config = dict(
    n_layer=9,
    d_model=640,
    norm='layernorm',
    attn_scale=0.125,
    tie_embeddings=True,
    init='normal',
    init_std_qkv=0.0136,
    init_std_o=0.0,
    optimizer='adamw',
    beta2=0.98,
    weight_decay=0.16,
    lr_head=0.004,
    warmup_steps=347,
    schedule='wsd',
)
Each number is 500 + 50 x the weight over the matrix's rms, rounded and kept within 0 to 999. Layers, rows and columns count from 0. Numbers have three digits each.

# layer 5 attention key, 640x640, rms 0.0246, rows 600-610, columns 0-127
450526434579511536511521508513515437445411477608489564467469478593543472475465516541578446441465533538526521546580597616519448505510433487496558549487519473488544577524496501502613535482524380554543502501500494477533516490499473494460493508571554472490509532509517480492364517497545569492493498563520521443458510516461577567475534402539481413482456558479572608515516494402523512547494
452505489550494495458541482491531504488521544592481482499461545459496539418525558549578521483406496556494460483511528581471495560501405526496508474455481505508550544485577501496506555574526358483498474475472465507513507535534560479507497426451499505599516437516543507522511613432501517466446404543483509492521473523498502532496526370498545470520525537484454601512495469463447542519528
526450563457504487451513489538514561414486553479568548594491571481449464521528503661501528553432477567520503510495460463505503576505512565544511548503441496430487519474507506554521481521468623533502549528564513520507496509462491514499591517531540468526532550467550492442569439478539487506478667518486473512499487448409496527518443518537487488604574534492443463480454462481489513506518
466579469462530565505540515521506528441470429513442514513504514537550450417498505532521502544451556450474514465518559501526532571565463450476534462498497511484577478464535443538453595493483405530465523461524482500449479546509476464473477498471537540501489547519515501508411596484490561511480424509466494445480531594524506604497489480483503475459482527467521617482554459468485561509522
513519520492532502569502467481503528422488545563431417517472502433522471442503502589500504535513518453525521536564578547486508511581392503477501476466452536573490485507463538457527595570465435499503500523494454479459510610509473458534492428453568484454520431452499506519478590497495536426486517537492568446517564490529519554457482460485580437512581518429536577463532487464469520548554
557484478503502465449521472498477496490445681503587517452513511562454544471441567442525506503647481460530519455501454458513531451487501499495545488479520520507456480556482468533383574580496463431439466552589533516530483553535565435587488462494536398491596478533528526544530479484550485506539520471566517518457559516547482450448506494554483487517482514489537528461469551485483564457407
520494493417423431490476437571477510527415508432526462489553496468432505520450543404445507502483562545508503478396450435459522423488656529567463483532482525562436462593568525531428483498526676457534488505521519482490509502455540529496486542546456583485509505474478501511601499481422437490516582432504446575505525498491490470533437686505494488453473467519490413514480555507524479486492
494486501526519556486511497499442510501538512427490521481474564626477511422508511535526409487504480480452482476612662561529432496529420486472500551446465507517524496520509518509517630485498348511465507467512478451536498516510487478496486507555552512407529476498557486478431573552482549489442321468550486435533693520484568623510514502485554490449533458458555552481473459522476561481441
573480541535502525479516462552456531490469483471533534505497506502451458482469514484426496479458494493577533531422459443534500453518660566494414544506487493457443459598478470503458509522495547495515528476483509519505527481502486509545489586550471522535513533465517507475596507582484477529524535486465471478425556438494482465539513630535455465424492425570522418485553483468504465469487
495500471445448497562505487454515476479522542587491497496514511492534550517467447491546483512461499505565487398607518541491490501505374520552484500522493512582502494533514511477487543479544342498477490511555490577506428497474577491467498550521473462494513507439529503479460625513511546435488353516493483501531580528491553546537477353495490533494545466508492567457504487463553451527496
519475543424424425505526473549499453514471502365513502455499520542446457468465541465477520525529467545494492486401415439468504430465628550487479468526494574533506458499496546536436432496471685495532500508452577499521523443459522537488550516532491507405525508474498491499583447468440440543547534474557476575483478411498455464539446697527493492513476488529534399540503544523510445481495
# layer 5 attention query, 640x640, rms 0.0273, rows 601-611, columns 0-127
530505451462432486516492484491439525499482504484528492427516485510489549563541516510482505442480481486576526441539492480433454443557487592498473497523411475578511557527496550492528460503443505473498482540465499507544500512425474517495516500495497481466567442519541481420533508432464458472457480500526454546511452487553555471520473475542385434469420520487510517514498523576493512550544
548466500380502542559453529493521530558429525495508513535483410539550591502548561473437429473470506588563469499478513463519503503541496512574464408490409432466435532486487506466530524528555475537547497513517545576516451425470507472584485545549476479516471488520671492430475529477506566507456501487538522477485517371462515516474574548567520597540575582475518461476559455430472461536556
538545514430500458499497507531559502576499502513594571487537480516528466477561601525542525528531504578557488531493481476446437446462547514491494502530515532566480470509484526458512442521520470517510450517556576515494496546516500478544490472516414494468516476574508523407562528424508490534509492538546451501528492452448522507456481498504519485463453557491476490454624510515506512497507
501400505567496502414533470464539399533478485515485537528464380512489556510455545550420502525440490525513533527492557494453497571526517493423505532524549468560522490621428530472590515541495510459557487510578576516466421530421465538498519516389479501492566457452583464489403533520503516481509471482534472440492523515419545473433520479541490490495464511442509489535484600523595490488445
542526435574399484422445456436466455606532473505512482501485551478441525513497507518455461525645578487489473467529522549511499478480530477580493511550491507449571504470547469576525601489564498507586423451488476457449431539441529482535512570452588497494475549480511448569489453512444433470531508467482614478504519444503425483522479550518578519488487568501558543481418548485547439487442
454555531480485415556499455437576445500440529522470477547516470470501506446521413585470471519488470553508489522459497547545465570551512495419544543575518467533513539539523523495468454495464507501503513523534519549425456492471536524525563467532521434443526527545549521451497437552427552464495496511500539472469548446466446496430477538550501508477531521462493497493457559465448515466446
507505492491511487544527492496535480475419482534554464505510391467475467525529636554515527481442518536433534508533534522600456528552505510532482577513494427527500535511410500449623564502501424552568517522559540483510453482511492519456516529492489497505482498586531497446460546505470494452508502523546487511428512468391463546467488420542516573464425455474454585613533489509481522534527
480461517447597498537523490469564536542486543549423468514469507490473520515514473563530544510423536562479487462505490491560494465497483479477452551505490500470487496471478490493493491556449519489525551496517533570512530459493439494541548472564533542486529471527534520448466459497529496610478524458548543470521529467473403516557414478487476518548500479507432512530519446454452490533466
494488540485488466495545452472608449454493474508507549443538467510501530485453504497440504477458506485576511496492508488457407510550526593447585518622526493503576533477463567508552457494480494532564407484552518560468498488483617505523501531537422426458570461537518477507456482469427480496481537522445500487548502402473546385439527486557446504542465479431539516538453547461443490559444
496439547469487458540529474475496452482480429498485493507465475492536545455512479532485520495492514488551481492497460486541570536504515547413420509545519501498525468442465509496470441520487427412477561492550517511491428461502516514443495528524503483438550487485491470512539495511475589430551499517484411520551496488484408532476486527469457462478452528543485472452498499500466476471539
456498477484559420513511526519536507509524472486416571442520527506494465508522419549531517455507514445487488510535473489543493474513525491524509538543480488492493539470514578451506428515501494534450483528420506506527497502447521478492441497545464453462498470562489518518398433496544495473522511503465501524484530499509566569431479516494462443546450499484499434444467463537411481547531